From a checkpoint of a small transformer trained on Wikipedia: 1379M tokens.
Each number is 200 + 30 x the weight over its row's rms, rounded and kept within 0 to 999. Layers, rows and columns count from 0. The size before them is the row's rms in percent of the matrix's.

# layer 3 MLP up, 2560x640, rms 0.0254, rows 1720-1745, columns 0-63
099,253,204,231,137,139,163,215,191,178,203,240,195,187,182,207,186,161,159,234,172,213,200,231,170,226,244,177,214,208,157,203,159,198,213,244,168,185,217,247,230,194,245,223,164,223,215,182,246,207,255,220,204,186,208,188,219,234,244,231,196,228,179,268,238
099,229,240,192,184,215,220,256,212,188,200,221,209,252,194,197,224,148,236,215,212,211,252,145,201,208,165,191,160,221,247,173,189,181,203,205,210,189,169,203,158,223,226,205,176,196,149,219,220,180,225,189,195,223,194,201,227,200,179,191,185,196,204,171,260
097,216,194,210,178,215,168,184,201,204,187,159,221,192,200,194,212,174,199,223,242,242,220,187,189,138,173,210,228,194,233,173,173,255,219,228,188,228,129,207,180,212,205,110,190,207,214,161,232,200,166,169,172,155,197,143,168,213,178,189,282,196,183,226,205
096,206,251,194,229,217,196,239,208,187,147,273,189,155,146,177,213,228,129,91,164,225,208,190,204,223,174,217,184,189,191,133,223,147,248,237,201,208,205,151,194,144,217,207,147,189,238,202,138,172,201,185,173,214,176,172,229,233,212,166,241,162,197,162,216
101,258,217,210,191,200,245,228,224,199,170,198,240,190,193,201,213,218,190,152,227,198,255,163,216,198,230,218,210,216,217,163,239,177,206,223,242,227,232,211,211,227,183,212,237,223,200,235,195,107,246,200,185,207,186,249,199,169,246,156,240,261,186,260,229
098,162,218,224,187,208,178,258,233,199,188,216,221,163,201,200,168,210,182,203,190,188,235,189,202,192,204,186,236,198,231,228,171,213,180,189,259,230,216,220,211,197,204,205,182,246,190,219,221,148,181,233,193,162,173,193,201,235,215,213,277,159,183,211,213
081,183,179,277,170,176,162,207,209,180,189,241,207,177,187,229,230,182,200,259,183,276,202,161,232,172,182,242,201,253,266,182,216,175,200,180,208,208,185,213,163,199,199,203,195,217,166,180,220,258,200,194,173,241,151,212,184,208,184,157,183,198,194,239,208
095,233,210,240,207,133,205,228,236,271,159,184,245,212,233,176,163,183,168,202,158,226,200,171,198,171,163,229,192,186,226,173,203,150,209,239,172,226,212,186,195,160,203,200,214,196,206,239,197,179,238,112,182,206,202,195,134,223,259,183,209,147,233,213,220
106,196,219,214,195,247,252,189,235,179,193,176,236,223,193,192,178,197,218,220,192,188,188,191,225,209,192,151,210,209,213,260,269,238,183,176,151,227,219,200,211,232,236,226,181,177,156,167,224,226,177,162,249,169,211,214,235,251,213,221,185,159,258,206,258
094,213,235,201,201,201,205,216,276,187,180,185,200,186,206,238,181,224,219,193,191,158,213,199,268,224,187,201,224,204,253,258,170,193,144,227,201,182,216,185,217,220,247,138,192,181,202,200,239,194,191,232,181,155,226,163,205,217,195,186,232,210,193,236,224
105,261,165,190,268,186,180,220,193,158,165,205,213,231,279,175,188,234,188,202,204,199,198,192,180,168,187,156,182,185,269,174,135,165,159,212,214,235,236,122,214,186,223,130,257,120,280,203,255,219,204,293,181,202,211,190,177,246,203,181,239,196,238,178,249
100,216,212,241,153,167,244,202,236,186,192,206,226,262,204,277,168,202,191,178,198,147,189,191,209,213,185,147,203,232,176,167,175,230,124,188,207,241,214,191,232,141,277,236,229,176,220,152,220,194,218,207,171,188,222,176,229,244,209,218,188,162,215,223,209
104,226,227,152,214,240,160,286,197,236,204,159,217,201,209,197,154,202,220,190,177,188,228,167,202,163,164,248,180,144,145,233,204,146,188,206,146,218,229,208,215,189,249,206,165,221,198,233,229,144,215,162,194,246,180,207,195,215,208,197,193,173,177,204,229
097,172,205,196,219,193,269,220,213,201,95,195,215,253,201,195,191,212,168,168,173,252,217,168,130,172,233,180,183,165,202,174,154,218,232,237,192,206,205,226,194,210,172,199,181,182,179,170,200,198,238,218,190,250,173,253,165,238,236,172,244,169,247,194,259
100,197,245,255,201,179,244,210,198,187,209,191,180,196,167,238,205,169,150,195,157,226,199,244,180,209,242,171,226,216,193,154,200,188,168,175,232,249,208,172,249,187,138,236,187,192,252,176,179,242,212,165,179,169,199,203,213,204,238,227,218,203,183,221,228
105,234,196,195,231,166,174,208,227,211,203,151,210,222,188,181,179,191,218,144,162,188,221,204,195,165,186,176,231,171,228,200,115,246,185,221,197,199,137,167,207,217,217,206,209,185,237,215,175,193,215,181,203,174,207,177,251,209,226,171,206,129,189,251,180
098,203,217,197,233,235,279,223,149,185,216,203,236,197,187,226,215,217,172,145,169,205,180,225,220,204,204,214,203,153,220,197,152,200,223,232,169,194,184,196,169,163,256,221,198,167,243,262,168,165,256,222,177,228,216,127,231,164,139,152,219,170,178,271,207
104,159,165,202,171,174,216,260,240,181,152,138,234,228,196,229,132,156,192,214,180,236,191,196,206,203,209,217,220,225,202,221,192,178,203,251,233,199,171,199,221,147,225,223,157,198,191,221,190,206,196,226,177,177,189,190,205,184,241,173,142,139,167,188,204
100,172,186,158,238,200,210,245,156,231,224,235,209,238,178,201,206,210,195,208,146,180,193,230,190,187,206,179,243,169,188,185,178,194,184,162,204,204,189,94,181,197,257,208,161,185,177,218,194,183,195,193,250,174,238,153,252,206,151,172,248,154,210,223,202
102,168,199,143,155,245,214,193,177,180,221,248,209,203,206,174,156,228,223,250,226,205,201,206,179,253,230,195,235,238,220,220,160,185,159,142,215,323,206,223,186,181,183,190,184,202,235,217,190,163,229,199,236,185,225,189,146,173,164,166,209,209,190,189,219
101,235,186,191,202,241,237,181,206,197,263,204,236,178,205,203,223,183,183,188,197,168,261,182,208,175,203,173,196,256,143,205,204,225,180,153,182,199,139,233,177,206,261,168,179,155,169,247,199,157,161,171,157,192,251,188,220,190,211,129,187,161,254,287,226
101,199,178,196,158,105,186,180,225,189,173,230,217,183,201,209,213,175,222,244,193,208,151,159,220,193,189,234,169,208,210,188,213,180,160,182,238,183,216,183,252,197,204,161,119,217,186,184,197,157,214,162,198,203,163,128,162,211,184,203,251,201,194,215,187
106,159,212,171,232,226,158,141,174,220,178,191,212,216,236,236,207,182,201,160,120,185,223,233,186,205,226,201,230,214,203,237,165,229,179,203,229,229,236,200,195,196,213,180,236,209,191,224,185,202,243,194,208,214,212,219,196,209,148,229,218,292,185,214,235
091,126,218,198,239,168,228,202,226,230,208,240,258,233,201,195,180,167,200,195,149,227,213,185,157,145,204,188,145,256,199,203,174,158,274,173,206,203,212,208,229,163,213,201,213,247,188,221,242,150,271,230,224,219,218,131,204,215,242,223,202,172,214,170,213
098,203,211,175,177,212,195,193,181,123,172,225,190,170,103,237,235,147,213,233,174,192,190,228,220,159,211,209,218,221,199,207,194,212,168,173,192,234,214,143,154,212,127,215,216,191,179,220,172,247,196,202,187,172,197,208,163,217,169,200,209,185,163,153,227
083,172,209,185,184,214,232,166,218,176,140,189,236,179,203,211,250,175,203,228,198,218,211,192,200,177,184,240,199,222,278,149,163,211,212,228,129,206,210,174,193,185,234,183,194,219,184,203,188,133,230,185,149,217,258,163,169,181,199,202,186,218,237,227,233
# layer 3 MLP down (transposed), 2560x640, rms 0.0217, rows 1720-1744, columns 0-63
103,242,200,188,186,195,251,237,160,231,198,199,180,220,222,221,140,213,143,231,183,169,211,167,215,131,220,167,197,197,190,184,115,215,143,213,173,156,212,209,185,180,205,211,202,234,246,250,215,197,189,193,171,181,177,214,183,211,205,179,149,216,179,224,184
095,282,259,222,225,242,150,205,178,144,210,170,199,252,208,194,233,211,188,158,209,126,217,215,234,217,205,194,159,223,221,166,196,179,196,239,216,207,264,175,178,135,195,234,237,201,190,223,150,244,187,182,194,196,202,146,190,245,237,203,159,206,220,193,216
090,149,242,198,283,168,200,180,176,253,192,191,194,210,220,233,200,218,223,196,198,212,127,217,161,182,203,187,175,200,186,183,190,197,158,214,210,200,219,170,239,205,213,210,243,326,255,239,153,198,232,211,226,158,162,153,229,211,225,229,188,167,242,179,224
098,132,224,192,191,197,206,182,179,159,170,207,178,274,215,184,156,172,229,208,214,207,190,191,229,197,196,268,214,181,140,195,197,198,187,237,212,205,153,226,179,230,239,206,195,231,151,181,222,204,213,181,170,192,240,204,181,263,169,189,220,195,256,250,154
101,213,252,161,223,240,199,217,175,250,258,190,201,213,214,212,211,203,161,198,183,241,179,168,192,243,241,261,212,236,185,214,196,217,220,189,180,264,244,160,229,199,209,227,209,197,265,172,188,173,207,230,276,190,172,197,186,194,226,200,172,165,168,209,224
098,193,168,194,200,184,225,241,157,194,181,194,225,185,168,221,186,159,221,218,193,244,213,233,211,238,245,219,247,202,161,203,202,231,239,231,122,190,164,196,244,175,233,250,180,259,235,187,176,154,162,162,211,178,222,205,183,163,210,201,165,222,204,183,202
085,210,194,129,182,260,208,172,177,218,205,226,202,227,176,195,182,195,180,125,234,190,196,201,161,207,216,169,208,242,155,223,216,220,206,207,198,156,243,214,263,181,184,151,203,174,211,270,174,189,180,154,229,182,233,198,162,181,246,213,222,193,206,202,189
093,209,213,235,219,199,213,204,204,182,241,164,140,223,224,199,178,196,179,230,206,148,209,130,175,202,233,178,233,248,214,207,205,166,173,204,235,224,200,209,183,198,174,242,167,191,186,215,183,206,192,247,197,217,212,225,208,156,237,205,223,147,173,247,228
107,227,226,191,235,218,207,167,174,230,208,232,232,166,208,156,166,180,160,136,164,262,212,181,210,222,210,223,154,177,169,165,187,197,147,170,210,199,204,173,207,223,218,234,227,220,243,170,235,252,209,214,209,204,182,201,226,192,203,183,233,218,181,158,178
091,209,168,188,158,226,210,196,197,207,204,222,196,200,223,127,188,175,181,238,204,217,229,186,172,193,232,198,242,267,160,199,208,223,240,196,244,162,176,185,194,192,240,155,174,207,232,258,269,210,213,167,237,218,150,213,148,208,234,187,245,215,254,194,187
103,232,187,239,229,185,247,231,239,165,157,186,233,162,165,167,209,208,162,202,235,211,236,223,146,183,238,173,210,218,170,177,171,216,206,266,171,141,177,215,242,173,190,178,188,192,216,194,170,156,192,270,127,161,188,193,225,210,214,175,221,207,209,213,212
105,221,190,223,225,215,212,219,215,210,214,158,202,191,133,258,149,251,205,152,149,210,215,193,192,209,248,201,184,163,178,261,206,213,175,202,198,205,231,196,177,171,186,205,197,168,196,185,158,227,221,211,224,218,204,205,194,153,201,159,254,203,223,247,234
101,230,239,179,205,200,210,216,184,208,179,222,206,159,212,206,174,205,194,242,258,193,195,214,207,165,190,249,190,230,181,215,187,171,208,181,208,203,216,221,251,183,222,190,255,200,200,227,217,173,194,204,212,172,137,224,179,148,184,254,215,214,225,248,212
101,157,201,169,197,207,155,187,182,173,204,166,162,146,169,219,259,200,227,161,165,203,185,205,260,175,221,201,228,232,279,208,168,194,195,164,223,174,220,207,173,179,199,228,192,152,228,182,212,220,199,205,177,196,230,251,187,159,219,243,226,243,199,170,237
098,235,111,183,227,209,193,217,174,235,186,163,160,208,186,159,168,165,192,221,117,227,189,184,221,250,231,205,193,262,163,214,195,184,233,154,242,216,219,186,156,176,185,194,178,219,180,186,218,211,151,185,216,166,210,165,214,219,168,215,206,205,161,179,259
109,213,182,201,141,202,243,219,177,152,192,261,171,231,212,154,216,186,255,138,226,240,196,173,225,203,157,179,251,134,112,238,170,240,248,183,189,220,155,211,143,227,215,191,175,207,238,190,218,243,239,137,205,217,178,163,207,240,216,255,186,219,242,252,214
098,184,216,224,111,221,209,197,168,274,208,203,171,200,224,191,200,176,284,156,200,162,181,236,226,188,194,177,208,245,145,220,237,251,212,217,210,233,229,148,203,213,143,199,178,207,217,207,219,195,192,207,222,237,192,266,184,192,212,233,197,215,228,171,185
100,246,224,183,217,215,279,175,163,190,203,225,127,167,215,198,158,165,158,151,180,200,224,189,223,221,213,171,223,181,188,195,193,140,202,250,210,198,259,201,163,207,150,261,194,183,215,261,180,227,211,167,182,215,172,210,203,190,176,129,237,157,163,164,205
097,197,216,197,233,212,223,231,194,170,186,210,240,212,152,260,195,210,213,215,175,180,226,243,230,204,182,256,265,151,244,213,225,199,256,162,192,231,209,162,205,191,179,206,262,145,158,168,217,194,171,219,256,194,168,224,197,148,268,200,142,251,164,263,161
106,224,189,183,147,170,219,187,191,190,214,226,236,200,180,193,194,176,173,272,205,224,208,230,242,259,187,261,218,224,186,229,215,229,227,213,254,217,168,192,186,211,180,179,192,226,162,248,140,216,176,220,204,149,198,256,177,244,240,197,205,171,191,255,206
110,196,224,224,232,182,204,210,228,255,222,231,171,209,223,211,277,210,179,185,203,187,234,176,226,184,235,276,235,160,255,158,160,215,184,220,196,143,212,173,210,220,217,185,208,216,194,161,221,207,208,221,137,256,191,192,179,194,152,165,190,204,246,157,173
099,151,191,208,214,233,158,210,192,174,211,174,194,181,201,219,181,226,169,212,176,202,198,171,202,240,180,253,207,198,230,159,247,234,236,256,204,137,173,177,173,214,227,229,168,199,170,148,189,201,211,165,169,176,225,197,235,265,210,231,193,186,210,183,224
110,242,184,211,213,215,169,231,254,300,143,197,194,176,189,207,227,193,190,186,154,196,300,220,138,215,191,158,171,176,182,203,231,218,223,224,215,200,182,191,208,202,238,205,221,229,164,184,199,222,220,200,188,214,176,203,181,197,166,195,200,264,214,220,242
088,205,155,180,224,208,177,194,157,154,185,200,158,210,251,224,198,225,215,218,181,190,246,184,234,164,221,191,268,194,215,190,154,185,190,206,240,214,225,166,205,187,191,217,232,187,200,171,282,166,244,235,184,208,129,142,192,237,188,196,203,203,235,224,219
093,232,231,182,171,169,140,185,166,202,210,164,217,164,234,262,181,228,237,192,195,182,173,206,195,227,251,217,178,167,178,206,192,188,224,191,162,173,248,187,212,224,249,192,252,190,194,220,153,152,254,152,220,227,197,232,247,182,196,195,163,198,203,221,115